Weights of a small transformer language model.
Architecture: RMSNorm before each block, rotary positions, no biases in attention or MLP, untied embeddings, normalized queries and keys, some layers without attention, local attention windows, shifted keys, gated attention, value embeddings, hashed n-gram embeddings, a smear gate, short convolutions, an embedding shortcut, learned residual scales, skips across layers, norms scaled by depth, capped logits.
Each number is 128 + 32 x the weight over its row's rms, rounded and kept within 0 to 255. Layers, rows and columns count from 0. Numbers have three digits each. The size before them is the row's rms in percent of the matrix's.

# layer 12 MLP up, 512x128, rms 0.0592, rows 160-268, columns 0-127
089:120119153048123102135069152169091148177145097134110094104132154081188124113073126118085100134109107140131093158173141130114133157136138179112110097096138183081177111097065113125176149117098131154089103135150061124132109057144154115167125216137138080099164125120098136111106096107155090184151156116106121164088075107128151126134081097173103180114135120154135116125130154198195161156089
092:121159150128139123143087139114033128117173100182087176191103072038122169075108108120099103106163129162121130135194142105106117137100157122121131152081111111159141102119150160104146165070167108134224152142143099124139117110129087135174146137140125111153155133144155138145119123122153129104199147189167125138156111152121157144128167098100128190138098129174110130104172188165100166147047
106:144113158168060111114173057096139086092159158151142119151101159095123169166076151172149163102130163150169086081119144126129101136127109115092120073112120104086172119098127156126136087146076169158155171140109051106151163110107104114092103152141126130119098076135146122116180159165142079019148146136150152082108093126110164132140108088124107156111097170148151153054128070163119142074137
096:125104141131131112162139108094121142105136140126146158124124122136160064140156188115140193136229169190175122146093109176108108125157080140149149112097129148152086142153136113099115127142153115136116096122168113215128096099129137149169108048115141115092160150074134144153099114114054178055136099111086094150125107161123138119176120034174144121148153093167211114141108114105093130125113
099:078103149131053119112138104126132170117127058120076083169139068062098161121118127129089134137112128142167097058167208146145103140151091133164112169058097099156121118074132067151165141164112160138194165102108141113114088136127092115153080156116156134160149120118180138132140158173122086097150085154163140147110096109157154138098171143139143161150142099172192176088091085138102116116097
114:148139119154119042132113162091121100104166145073097200121160114138128065141121083114122098109142121113177159124110063142106096154166088109158136131101063089102157156123108171102165183148163158134164134137157064208122126128175144177126122148135104109121150121129136110165131131125131074090138095153125139127107091157108188198130144128066082090091132156163147071102125117059136078141087
090:098170135128104059175083125116127077041114150146177101107164144115176124125125099119101125141106112174118112116087157130133147190085152112160200093158107073078109111160115193180156126136180084099152155119163064132163077138155178137141171116082166143142188133117089094131132150144130166103091104149112139098164098193150136116163156123116160121133109177113152110113064156093083114133138
099:123150132132095078082096098131101138143199128114110205192137131086132124196121077091155126165106166155149145170144129188102117144160136129086116122100146118138099124145133045148117132163114096157172124176156114139133137145106124137119123173071095181093125168123094163121124118136153210112080152082155133164107120158144126118123105093094115110097167136212172180057177111172145111149163
099:111100124154064060104148162185119163100094185101183142165141100145100151121115115097093100094193134098144193087102120117099060107097154138084189094072110064164127131090147174088168119109124154135136081148087131134142094142165117120195112187090156158126192219145171132131172145155127110108152161116113123145118089152116117157103129093111083143103130152096162116123133151102119117115114
097:184146153190135116107152181127112119163197132173092131124161194116133148151085173201109164113159088125066122147083138130112136150106151139192161093106169143158129127163101114152161127051143154081155137127095065153147086131164090137116079167098152138125099134118078134123113153139167118142133063089079135136118134088070149118106144096175138079124128167123127172121138191177186134096133
097:174135124157148128144123098145113094115168086084077158209144127108146140082124131148116200151114106149133079124104074192117102165124150076151201123075159136127163114100095040112099101135166105104155128113195119085168082123145094124155135143141132125063092119135159122151064081082106161133106146114147115143117175171145172158070162115094131162186109089125127161147136103153175099126115
094:080118111105132154131088117059115132089127098142100136088158116097159123066157096131170119116137177117185120080099151116109121155059137096148088175106180119138122101159128156032133076143134122108185161119127131131147148155111115133089096147135147117137128157171131173101074137088092107075087132148131059099186166167088214126115154178119105116187071133134107133089109098129124166164104
101:121126122094114133145126136074086120106097152161103127104137116107042112095119130166199168104070110170113154117153083169162110147111123083153166077136122117147132054088162120093125132174198173131098181090148128114133080165195140184126094079114131104120108203098094128095137143106113123134087105143176078130065115092172147130170129093184122139086126134106157120144104162163108146158171
112:083118176134089088096150128138160140142141127078120164151080174110154140144113089171138110146095112120132103077112155138118118128181157176082096116070074091155135110115110060115116208087110142177150175123117120098186106120115149132105089145104151160051122150118089124154123137173101187109114082145090108175138091077169156136125134143060168111167116045132135123111167184106083124163130
102:150092093115134124114115127090141087112149110105199163121168162141139096114097158151123139130113138134102120113132139072083078118146141085101163114155117127165135143173163210095165134141150077132135116129115043084150073095135136168179154166147116140173200136198115117103112177136166123184113110100075081108083118130157147129107148134188163130082074135076123040136153119140125157182116
095:130114141179142139094135112103145075128168110160087145126116179074087077098157032152145173128164125137148090180176159043180129127103111160119121117112148153101085100086115131133158146110089112146174078157123152120094100092117180129087044118141176181122123132096107103149151131164136150187158096086157088155148175094107163108085114133096111071111104130108111134113170132129073169133113
103:121168131119109104149144122120104170101196094137138162188122090135069121132114111138134075101124136057093160127055103092111109139079158131071110097087137118145160118098151122114125172061117153123149097136119097146167109040169100123136110142121207115086142163191135126060149135136104091178141175090125131130142122118119089120135140107118175072099106126156148065093090183137184092113165
096:131169107150080162111123078174084105152149147079098085141109094134135116089165127114155142130164145095132068148136111177173072140149091162093133150096109121121155055147148174083155150138119104178118126109147092149166154114172083125153121185132132100181112127075069084055136118108103157071136097081077090178147111107121169119107111153134147104083068159083154147088116160073131146149079
102:085147158093122164138158090102082166143185065121093163136094128109123098179158160128112108154136101134102098102069149075086163145106172154132098095112038129171126066105139119074121124116089141100130108126108087133086117154159085125102156130102148164169174211158130155183126096161117154127133091109125122106100093072128134158122200131143141141111165093122160055106055108096145138154134
104:097102157114130116119068119114081098125191089126169140126110113146109111176116181116103086120115069134161083085105137117074121214147138189091131108131108121126151158181141173131086192080087133173136134113115146133103101095162105166198151132106160129138164109148119170071156134083097157100073134119130095145097146129148126099171042155079149149147143114179147142163141172172112078145092
072:121053106137136055139141142153127095177128111101150080167150150136116094185076177087105093130081150075145154098123069142117142141170145043160108073137134167123176153146114131098192093088105158179116110112165108141140101135068093147134117103126078104095119099118097106160167074096097133108141087164094118108178107149111122125135114148088064174193125086134128128138167171148135156131091
094:151117101123138153099138116140110148127120090127071110138066137137159116097101109124116109109163125089133113097159094064102093129160126164142066097065084143137103107083148089169111084069042149049136183098096092132140066126175083139139144164115154103169145175126126171142182182105112149152166142069077108156155180110109131135094133105117143118107066125099107126102192150129189115114131
096:124155139142091134185113133102085122115153216162130179088135122114171088138109126179107180116137111142180162133191136160083170163204130127123065122142148085158185156179205126072134086159105166166126096123143127165121147112151155137164122126132101137079200141117089122065116106105141170160066172130128126163140103100108150144170149145135100134185099124153163193123121120131138103112110
099:167100104138143088109096103111158095119120133153156125117142129090125065089165133130086148089222130132109147102114106081091055104079132121107095095110119117136145125139139153130160103117049133088134085134155125151120136133155142129105099190120124084090144173043142112119104160119096077125185130126131099113106169128102148096096116129186129144111062118081213095180211132070144143109148
108:126157156148121079115108119153114106106111179169110172155156175101132047125169119108097128167151164165155206162182151178131113152118106107118132170110127080085085120116134131093126096108170148153120075152108085119149137192197135127177036093076118159097112199149126189158165109130146102195122148127153128160108145109119104141132155091129102087148105153154147120123085130146074084160131
100:080098104065108148136144082144115106113072126139110112149137056191107123138172121127158127144176136113142158160173138110164166162111108138163123116098082151100132097187129154080131186138064091136171117153108114097155132085177179145139168205124120096169132120177181127104122097074101082143107122152124083133166067163132115153151129174139106160121051137135167133165091127070117101157080
095:129168142073142112142148125119146197125123138146088168128163168134070090112100140173147162146078108116093165154126129154136117158234121136131148064105071112100101064218150142092142070096132154068126098118115091109138192146123152146164151135147130121069148170133093135133114168128190141157055123154144153133127081074110117143130095095141125103114090118092150075130105139151127133157076
098:153113158060135115125101158072142143118096119159143161164167081144171178168144151182169085075138078070121128074081106121087120152122134132087102103132127146158136137074091120131129145095110068091165138118112110118120145121095155139118126165134195158173108142091113173119140156144120148132122078145039112160104101196163184105169044059153098078112122118142183110112132124133135099108121
109:122137139096108129184126155070145129080125143151095130138070119133116122118146086175160110121113157057101141115148147112179083107093166164035181104164118139120143117140150114034143141156075085110121153104140078163089154156139142159110155120133118113192135146126139113170188144125099131094134094138149044096153093130128165174161176104102133084077088074074131161147171119113092156111134
102:126141081096157143133134130139089092169163133142139136145110184087159128089161152162120105093135141166125133089095160072172157127171086151104152140122106131182192180193142147135217161158111135124119173141134098147126094088147098137111166107085130124062134156165111118181109142112039062173121102137122101192145097168134138157163086095142166104102053113158151112105142134153185113109138
099:095049115113101129169160122159109087173130166109178083168127134111100138172092096131155158125133084098121122098145160119161107166110139184123137071037126169064086130094168105158217185111134142171122154110111165154154140139172085172156101171151147147128129088103112138092133140102099145166111105105132138132081092124099164155095117114146162090162158142148082083136084184172091110092115
091:112049139113187120144088106128117125101096147121091131146087145081113158156192116151122167139143141157172103183147178147127121116149151120096158161141109094149147078130082122049102182143120096130110156141150053105061162069130104119132161143045129125126113115087116131113112147148169138112086122164144149148102075063131159130189108152084100113116088105081164143100132117162127212125081
107:121114142117136104173088099170083084137127150144143111129127111142103091137072141126162105119154152115092136172175149147145098164143130127134098133108110113124179092165110136150179167139183086128117081103111143084147130130163144120158144120096098130143208168112087131141110117143211092082126099110085053167087216153163119108095151184074139123102078099040149126153143067119097143129068
098:095061101129100114219134110174133141115131123149157092123135098081103166100135138175147159118183160117152104123127157067135085134102089184186092173102105095113148083104155166135160156192061143123112166106138132116118215170082124142115129147181093150097142120104110141096143125158137123078144085141104120151138140164075089167102102126174151151119061151126073137089104094178148103093118
109:130129137100107106155086079158137129100137148124135144123049062119137154154191140193089157146101160191121120070178084118139076129100077135184076163108126164139119097106177048112084154166107135137173102103143103098111171090139103138120134141134146148118151145106141119051130169155156115170109181095112150106123135114172122152120115108158173114126094098145154085132170120110069139067199
104:116083142115132133135133096171093132128148156183185132099075108078154126096131129158114144147181102115122142119139096086139119141142140154145195152136136101186148143127048170089181108092114150085150159167064137144118134052155156123113076144041136093088185166089094128115190124124102113104116139166140066096186151191134131155172128116160147087141136130140116142108083102123096061106127
102:075069123135178102142053086124124116114153137195164112111134134062145153141060135141113116122146162173135136171095160109161183120108091086103151145117083120145137084102157102152125139086155073162117194098193101119068072121168150188112123105111118133179134156141174197095077167102140195165125129110165106111114161130160154110106162125133077160106115141145155191114123105140122149131133
106:166134135154083112109076147097121075135136129109113109146096173141119110092141120172116142118129156106133165155159116115137123168059075130192105134159120079170107155150096160091196144160115103128092183126096132144132120103186177140196057129153101124167137179154063100191145107192156143118108170185098102145150102126124160124101136163132173118124098079045129131071160115121157171149107
099:126127139122148095138119130101133108112186127116132121094153117116181095130108113131118157116092078103110100096205154091140148183157055123147120097172138151125091170085128127080147179113147183196113146148095118067124121075121112157111134109117156168140109171161160153141154113098094186155109144176092147142139149128221152137169122104093201086098141141096137197156123199073155125120079
092:184131068123119082139156138134115133133113085171149145123163148090058107128146188129112139137133141184130131144073153087139128102176151134161114144112143144167101132083105117133142124112126169190130102167153117143130101106213090136129084106156194129128155119063178161099137085132158142095121178126157084116139139082099198128160077094085156128187112162147159155173089117105051105162066
087:107143202088125021122126134150183153139129123163099102165167120183120093140085157136128147107133146140082193157158112076123119166099118210081140110129136120151129180144115114092147129167099143125108063150168071112124121101151156125126122093147142126075193165110125156096174090091129092117103149181160106099189076172104129129142135116174157080112119142143171080122119113087157091157149
097:071174105158121124153147112185089154133163057112146160151143149159079131127184118158116167148111175132141097136127182135154127108136135109142136094173146131144098128127084165114187128133109073101142065133079158160154199131146163162127136107146145080078102157136132097116094131119160132126112092121131097122133149093110196168149142027152174101181132162109133129056159108154106189160058
075:150154134103150138111160129163112130158191153176081199099051168160112127148119097089139139121125131123121126091179091120142131137088176142091073129169103156131157178183152113122093110170103061121127172135147119119103188098159168142128116177131110075129137130080167163117096139126157182144146090135123084077182196082136173144125080100128181119125167152079155154131099110138104068138181
097:138139127131144064146136068165120134131129132098192102179085080089122126088144178100137151134114116187116104104150138153093152141105054156141107083098143126147068061149164088115100113135177152058134140124165095146115154150132123140105158180094097167096115119159152193101110088104136097153137183109140000134107160109091109124123137135175150133143136155118143072140159160106153125119164
090:123151180143130105120110118101099121153105108073078090108097147124148066115081154122175153103145141145094158093139135081128145120129066095089097112055094078137128146144150104095133149142043137156074148161138121146109129148112147129121169158106084170098193145076161070118151170148132191109099157146113146111135139200154096159118083137089116094136127201092149042151075097097137147137144
104:105138125143185131115099089080099089145123135114115129228125136204133120159145149135164108133154131073135089150117195104164118200104095130137165159096163124151124139089098092159143127177073073108110107104124161089155170134163132112118170193076117128105120057133086148132165157118122101088099125135122114130122194113123132184150174051129107126117141180098168081137100078123144129172100
101:086188114133143096155106108101139156134112155183153159100161166148122142108031147105100104084165098111167123108123138063120112158136153189104159138098166146198150146138087093105138137156181103107177113099084148122101125119112137134120117135105186107171159120102076129129165163131156107120123189123107092106079167107094143180101063082152078189107163123186149138139178142173090162105101
096:110117128123139122110132119111118105154158102114129202127100124095172102137137116138119189082113134171153105166160088134056142100166099192076125101086040096186149067140131116099086136094124185085153128089157102092125142090110212137120136134115094111158131124148146173176099122148191088125148117145134046168104120109092149136147142170086139098098089163110163136159096132173138154176088
106:130189162103164138104115123083096087143109137149127235115159155134147101063116107133167168127174133134163102195097207119141156130140104141143159092121071169189178103081126155156150131126136131133136093175101111156074141151132161160108127102116109109080146167075131157080077158116131178155152141103095098160071127116121142119105120148141111137152066138119101124170125130135140112187037
100:155103122096137127172134140101154123069159160177110066084094151178118121099087144140039170164114098128181148134113180112024132117074099127150142086094178143173140142144078143160125121167134143079151121122161139135136190161112128121169117204069144108101132088150194180136170128122123099152115140064140146093095127140145150140128081112142122117153086128131141183123160157150148140170114
104:182130136148129087131090095060117128076156127091112127188182115138173150069176134141090174132153129095069069079137105125155109177117094101172106114111130129170134121122161151105172198130136161180142152148123067074156078114121133155109114051123169141164093134120091153177162111164130210119148087074138161157164100136145178123094160130138104160126116112162154102160159133127150090131129
099:112117102176130147148149135135120108081135101133214106132085115122198172122117162185160082100112136154158121144103187136107116127118085169135072073098113147145084101089105144161167128167153125140122114186156089134105156137151156166068090148116143092165141162148124170160170114113152140166133081131087142109153097177164099220127086164143164161159119117084110175108099151200156179133157
094:130150065092143149118160113153129147118174105156066126138135098118086080146111121102054149068182129112108125074121117190133088157122129168132110125132134120155134085144171174101112123173102130136121143232097048148150157143105129129188086155102140103102112127134095116084202197138183088135131121148181081160142145101147129149158126122140130071128150085165137153154133132159198123152096
104:106121126126150096132093139154055107080155103170142133136143174163139062086168210137160118152121187144157159112149137074133158143090162117149086081109164196135096081147092158156096081114082143122164085095143136094130159154168196115125100112106117173149155132150147110164155125164143077197163101124099123092155105133093112116107142157122097157107148127114166100121101106106090194053089
093:092155137126136099150103117129095141145164062103152108161130116125222116134091088069091112118090112166120167112067123177141184107157166110126173132142151119106139119091149109118142107082131087114133101130183141106159145134164120159225047133089169115103128110166148108115147130133079094119182145094185107156147171106129145111149084158162143099097123173125187097138153075093120179106190
105:162162110119055112149144149087143173159169079109119127123110115137083107115106142161146121119123181118139083190114122110112175161026118114120150093108157076145110154147112145129172139155151144129205188141108146113127110124147132136157142147127161142227146102122133130121080133202116110088172123112082066103145094125158134156135183120148138184112108156146189069134135092094121177094074
091:085122148058101088147139139058075103119153136101136140073134114138131103154121151133117020100138160120145123097075145099086154158061136181110086157120085154169109145112145135125100124181148141127135076112130151088038151095115127108193101166132104150086153134177113126104119134181138089159077110095105132074149123146105101105107130176110126112194116079117120146109138145096127188127075
098:098140159113105108109104131145115104060127146104133178102127141083162060101137168121127129111162157165135142113154128155103148131155165184130174120093151161179104154190122109095169150196190113076139109100154088102048157129168152125150122106138151114038123136115124122145154127116098170117112103069153070099124128154201210138091117095132199122108180143162090140134120133166111147096147
105:161134112076126082109120116108113168115146094165096147142111133095115081124078200110084100144212159200103081080150077156210033139123136139189115108075078126109120123115137134100147105156145123131130144150167069122145133090164122158180085088116145150139098150147101104082085155127127094092104128114141101172120139147130117119133076130097113115157081138139155124083062105135162126157180
106:142137091134128114077116123148153087140107133133163150118159102120096142129115154108093105124173155100166143130136206153061136139137100163122137128148058146138117118160115078123186133165107069144182087096140042133145137132100156130132112182115184140120137166160192108146130174176156169063160136139093117159101186169065154116150135111071123029141101168131147140162130134109186150158106
100:151132151097142121141159137166108085076101094111092145138073167173112145133086137152175138122151123117230151114116148090170117146185141142093133090140087116161058113068051111097142119094110173162123107088078145141131079082134143143139093116112108158162179142104109109113136151108141096084147060100123096087123130061180119126121084092065115176106163144094126109137107073099116141146077
110:106122099141097113190083121131133109090147132158116155138102136143154172124186156178134173110168134166154181169180155145150152148168091138122097073119075133074127114147131159125174155096117145116160188155170157136092115181120161189149146130139099136132129143124116091110134149187114145171117181139150069051157129082113135252107166178159071121139136148098128092099137142102134104116147
103:104124104142137094092139113126114202139129099133121095118126168074092097146122133137127114143170097187146156116132141123140145109057089090121156111105140084162122125075112134113134063181151132122104118142199105103122121167108111141171097176121151132104130135106152143141174141083101167104156072054121061138159196090139137150119167124166156184115092089063107059100139139114204155067086
110:102089139142105096164077137091136122114117081084169180129153079100104148111070151093122168134100121103100156111137150143185113163117107105115110150076152167115120139148121124167130101103091154104157132084186139132159075195158078111248115135084156150145141095135164101086145124142097097164103094100178134126090143100091213159095170127088106075162143108129116159124140099122191123113102
101:116092114085126140151132139091113087099148116227145151149157094175128136088131152151116141159174105129148151130164196097165078144076141149141093102093114123157115150141043183147115099129058062134168106073131117182099091159136136134075161144081108150157184116124125065124107091122112126165137135148117138125125062084072114125146159061147194154132094116112141147145115138132072102144141
099:138135093151081112146120127137083139117120085119055102118158128068066090113043096153094104073095124112095179146089127130128106137142146159180136074114150111158077097141160076133127158084159096153190148064121157099103107159092085163100090133139157118100126175151102148157126119136141165179143182213201091136144143134083167109101126135093055176113114124130135136115114129129103109124110
098:177160163104144056141140160138133133185120087156149120158067152076116143098100097164139140169141137094121193161130134115105126161221089160087082157065107088154164137136174144066184142147029105128124087123130124110116151196097139170120133186071150156122120137100120108156146124092168140092109097130173138127118142133108113129179083090086129104088133149092156148136113138124121081108104
095:069105139134078124121132098145140121132146145157145161155096149141115092111125118186194119135161108159168141127168154163076129146131153053136142110174114148088101115087143137110152211083104055112110183171132104110187079166135048106128092112146160140103138128123059148141156148106071101069129113193176108106141136104110128148122092080124149124085157080088136057167136123166149122141112
104:096098084093151081054134126109162157114158110073138079172130141166161056179039131132089083135104150120104103144152116122163166133151156119185150080186143145142140174139134159152164093093172154125171105120181098109120137104181140164104078150062133143094123063162182176117184156111093113119102163132130135099111130093165103112147135134091129106140069161099121101106087145128135107158131
090:122170074142122118174139133114109150093137111169151135148107167149134115047086092105125104104131133119109152124098116163022129110112118176126124117040099170106110088125101163156111151088039081075165130185096111097115127175158107123183113113087126071190153096128078135164123094146185118120137123116050160140109131103116148146152117123088132083116139132129113116075158126153175156146108
107:166097092068176111140168122171107156137143146225093124118112162096112090103108116154123206150126134143098114132157141139133129128113127198144162154076082165100204126113139156058113116106124152130089136111168162110131147134119139172143088139060149147100121134129164111116120173118178122127078175059130100135151203086105123124083132086177133098121138162114142099096163127112214147092125
096:100179128122124161139110100122109138133136126074075142088139132118078135158104138099091088113121105170181120108098129183101094155113086166068147107079065150124147172136119125083146125105078079096144138133115042098150146153081100110093108130086180136090095175187178158114212123131170086153158091105149117103142160098132147118109172109167123169111112161144201136129155092077115119084164
102:114091091055072109105114135161095099135197136218118149140110147118157106131155102164152107087173134134173127152196113074120159123084135166171169168093076221128149122125064158099150116106138154157127119099129153068095121117188162089113110172105167100101155123155145170162080124102083084081130144124135080127141093112147119105125087123179129132148142109127130096129107156112078165102109
093:145176152145113146104147073118156133122144085114127159127182169178124065115177127123179077159163165122150090134081138112145119161117124109125161088097110097115114067130116086086131153138069161144144171124178088123161132103167099166144152076156131109119108146125077086113159124127105162113147129089171081101164168103151168124085013105134092199126119141071127148133160061131073127123148
104:130118130165106067144099142159119178109109168056173121161086169077149171034092109135110141137126108122108094094094143148102113161210186097102118167172153171194162129130072099089131142136092155140137143104087166152117056190174190129156104107082110149126093120122126150142108133132167141069161103098114105077174151124113169129096131126114132116131092150119143100154123081132099118102099
097:146132080133152157125155106127145087098107124057142064205109175162104098161136156141071103086156101144074176128108154179119119154149113126079144046141037154145127117093106084118136130118071133122167079120138147141113165115173114134107160158120154187147107161122145151152125130134125142064098047129129136141069165131108109118097067121153129145106101079132130123108092122135151177204128
095:126158095100109068165090138137081107153156139096149137155125112091160158074116148132098131105148206185078137092185183104151115110053161151168179066143165119104068087170156103139198176109137098130098133140141071118132139141135113132127139146146139120135129218170153196132162104134118110150160127160138040152088138155143139182100140116106119104064123126150133117140097123129141159140100
099:069140165139127101161145080145146119103123150162166130164116140094167136120121169156095166182127151127140198148101095103166078157089104136159209169102124144120120125109074125146112140166131121162150143145148163154166101152071113118110110113161150125148145181103226085151167115106115211117111141132149130168156127127112149187157069101093166094127124186118150162059138085118130086072086
107:128142115124075128127107106099121163095125150099098134174158098091137169122075143104186083167129200138202160166077115158152140156115140190068129162079169136155168091144129147159163155141091110188121090196171120133164111113164117132121112119122126122139114167095151112163201093160175122162112092153131128142117164139124138193126166120138115171119090111171153175078120116070206132096102
098:140163114117175126188117082124094081160131076089111171119104141109122086136108173132077139127144098125153162103111173101129121140178093194119155121092096154149116187088101154165120100175150160150206164131148134125091085088128148146127149071157113097079114161118119114098112158123103106116116119102171096205106086099121146200128083169128089160140112182110131103105142136186160116073209
108:119106159114116110109111160175119135134137081109133158126150159198143110125106147117104100111151141148127161100156151157082147145209094137114143093193107097168128120116165046116109158115117108141208146108154126067099135099147125129166151149121152160165155196090139126110181184129168094062044157184142091107147087159153122125195103154157113148149139156144151197114102135172129075106107
103:076186147135090158095127084149075158153153141191100187191120134106125120130157106120143113094174133179150197106169114128180112143166160128187129122101147133111112112169122124078099091142121102097151115177073098156168148152158083138181084152070106205113124148095102136126180150086076133133148124129102071128116118142165165147134160140153146107099092137115146095118044151096132165076149
101:114144048101109103124127123121153101130225184116085097148159165086131128122147167121146104123156131123155150104168119154113066133124089076192129118114121156142142125105135154013092109171191082147153182181124171114111136160140129103115071138120120137117148122100109138138113135162099127203100143148135094150129142085179122146142062097088110096143084183174124115120119129131117057142097
104:111184137176133174119121096112071085147107146138141099106143135154124083129175162135156141112207183149071118098125154155073136183151139089166134134124164145156135091138111137089182098145149087120133102087131143121164112159165163174112100118111191087107115122134174149068209094155150069121115111111103134179140140154117134107094103037094122099162097125136177116146156164087189141097089
090:117059147107063169122075148144142057108121102125089117164151131126063119148077137110146105118174122066144157077162124154148146105173177163145173081148108165189124147123172104150106181141147140157133075133151082097118129117178155131159091127130090127130150187101118178089137115126121107152133119068109104108112146142078167176165106117171128134076080099152131143161123129145205188107181
106:132154129171144120107103117180083108088112130153118155117101157124180121132145152100135113161134128200149103184095191195161087151137110078130155119106148153117120055142061188093128109125154117137154111163091105140123131145175156159132118128109141120084114150188138124111111115143173081172146131160084150106139145147108178105114120146124170096186050146076186170074119141109137141160024
108:096099136146130098125113096092151089107126095135148130143116175141140163155089142153077140158163121148142148150165104118111165163094146126184081103183120116119072145090120111148086176083117118115125074088066112178143104108176143132155090158026177125110180127117095104112207140138121159091112131111101044131104088112168183122128093124067133132189134089120115116166162146136171120189126
102:080111096152133094104128133133141120142105121118173150123132166166086092091127137169214078180167167144139081123175069124071120158133158147114091107110138129122108137160131158182128141114120111153079152151099102172150066089125181113105083182101095119146122150104096152129113136186173148165137093124121093218196140178133171124090073171100096079147119115149142108101087093153079102152117
100:081108164128173135135094141098121151101136140143179149187176125139132126118132181166161076156072166105101120144126125107141165144114190152121093138105060171070125102172138114097167128116126137077124118127165102104121095078151142168120117125104111125073110188087125123186116129139118071129129124036139103079124192094163135111114069138139109077139172071084095169073183114156157165137137
095:150103077082159114135085134090167117108158096118090134112118144106119133145123123138159143120189126170127118121188143126141186140112171110095071148110138097159170093147110094084095081141131109106135148147136069142101149093124131124177096116055122163100104149109121115106235146139185109121140166142052124115140164110168125101168153132152111105057090170115153109157127054166083190069095
104:162075171083133110132114140151138127109152118112111155152135084140178077098114170134123146172137135102193140078184107149121161148127107123101115112151096066060188151155102106061127077105154159103139130099129088157094106117127113151164117178116165174111140160154160126127215161147152097078101153206145123145053101168108113132153141129169120084152105165162160112114107127168142129089051
097:086129134144110088081141149149110141095142157122096174164137092161144127137131121121196122077139146184115174127123132121149124137033108157142077150094078067169109117106116100129091129080114161131144080165129102091156147140137155124136129134129187200144144111129130088151118138117075108098132151036155113114136128070126084116086079096043166157118073145086175130173064116097140149116155
092:113142080147135088156087115130108109132113207132117151105094153161162135077153157143144201114188130115117143146093096139101173166100080095069098122148085174184204123146137092165162143105172079096175148171093159153139139087129109132140130137121080145190163113106193142191149128119074145124081193134144150173173131126141164105143130155173164125118124131094163118139084122163140141180098
102:121144121150141103102119138109081104135135118131159112127094130074108132099121109155166179078168140121168087165170129102178116134133171078067158089084170064118180144109139104113125134187134133096119058087115048112169116094167183117103112132103146124134117061143170103119153111164104100150140090057151068089128093123085168147088148145095163158122137167098119185103160102150101164066106
096:115184116102162090128140169098154131082167100084171180140136087121147118127120131118065110120111122056144141072124123093155092147160158153196131131085159119087150169199098146093150140101125080092141108127164098200165195102140120143146125074091145133147157123100134196119151168129127123144136126157064137134073115093103143129146137141184123105094088166168165166102120187097107069122177
091:120137159096117191122125109123108190126127131111129203085125120101147092125156076133141116110108166111121159072186147158136102151106138065130090115099134116142120152140138152095132151070160113093171146148121104076131158110164127154129096155117189091150103182125126189098105091131078077083159095112119116106089229136146112137110135142070160100155094085138200183169102084163172112158086
100:107107138064131124152131110132128126142127081097120211125109096085114125115116117121105169162191060097228087132128132112159109175125115149129129105102164115053092151108093104116065110157128151106124144116134076113173102131116099151108123185031121161101201093127192110085114127120173140159109135192132103154084103094103103142152102117109157133131134129094119126116053125142108128085094
092:126122109150119150130115081125116157112153143129117056158137117090105102092116101104118148110093086133094169169192146149110077146141138184142141130159069115119159087084140141151094089151065128115187120159164131111133098138115082130158077121095135155143150133131171091149155131131062162152116145081163126110152255115124062107152150061048188137110112129123068146154128126139159111135136
097:120062106156147127187129083159120089144091116133104076143136160126085157119134127156143139068166139148190096134125178142158050172071133103112132106104121153156166142174111186154128112130158058144099075086126095147140105141154156141189072071143115167136175161094029093105111144111128133126102109095149088148069138142119106116132161179161125147165109111125127154148152155177152165168149
104:098107124101119119110117125145127103118150156094110091161120166132153123164144144173193147126081107087162111119193078133092084157122107122152098130136139127139153125111156111078125159045071096052123161168130120123128149092131166153095144134087131149084154158123168169155176141137071086106132194180134098122097086184173163122182115136140062129065124180069145137117097109131181130058128
102:172162074130145099177135118150134150108127111143114125154086091172090151152161127130114119150137124130178110125144123091159177148124076173176159071116100213094126148135076076111103142108131098143170132140101111093173062147142167213156165184115098090148132042092107160169164104106169138106103093139102123131089076099134168168108161141077092135146081132162087145103127133113102136146072
108:117098091079101124120125090083155172131149178106069192151135102100180084110105168103168107172126146154111141128083137130052081156132178174080102160173137107157084142117093106095114108123125144154086088111144083135151158117139089124114139183092169114138084121146151126112108169140202119205147119089150121140154124056145169133177113070144134136111092111131163105143123090216117157121130
096:180114119164186114107093128113107074046171113161136139106098154121079071105152171177152148130142131144197146150105163149131068101131094115091146055080188156115141110151075158162176188133100126086108139078129134126145084130111130140122121124108108139147117102090119123150111154154153119115121079148128096151113059117089154086102076129147092188125097111083149140106091079138114212108161
112:145100145091117095121111150126092117160166144100150227105121150121151070177152141141139127107094099184108150107126109102149112178151150106105118117139144128148148148122127130100097191087124168146116137137208051132099148124148179148155079124110098125148130137114094162133172147135182156134106104088136074169111142145200171114147060099152126180158076159117152104077203094150068191126133
122:099131048118104124152108132188124141119129183110152178135130102136153137138094129131120061113076186189105124101053140168160161161171148144065084126132085096182139094130115139123166094151144144152138133121169098157063139049176158168140106128127152164148135122133128106152107114158153095122104105078132141087081132182110123116114038124134095126112098089121143138087114189132175182110089
104:087097061138116131141107179159097139123217090161114082152164128047109111128082157144062108062179126151138068121154087131171107133124157082185129149049165145111222142132094098111129129120143110071155145099136063173174117142133136145116071140133145133132151101166171133108125127094100103068151117143107111116144158103085108116071112132124160156145134107094100122134086132158123133133121
101:101129093150131085120142160178125063091068169146121161116141134155124112089151177153159090133133064122194128126132108166136061141137109096103161090124132131112129101134139167166184182151162180139104117113147069110186117126179153100154105177115074112180191133081115083162155157115188132118068069113129107150100086156074151147095141115124113114122068124087142137132109174079112092159123
104:134106131082135120095115139151143122082088042056119109171086134155115051173134163132074144140116200109089186075139102122112111145138085108090089157109150131127124131152141141137142086113110093142181112143134124188083164101120167118132107131061071130110128095093150123083109131120136083167174138172148083142073103089102112140113091105132148082092088086090178112129110124104103189130070
091:149152126148058153121172165152143059170094132169099159115134092065106118133120187113110090124120147162133133156138112091146085148094103170080108124072112073130119142121140158113165129167129154099166171152124122152120148101114059126105119068092137168126165125174100098073093161141157091120164079176196112178107107123088179102175109105129125023107152163136127149115142169150142172141137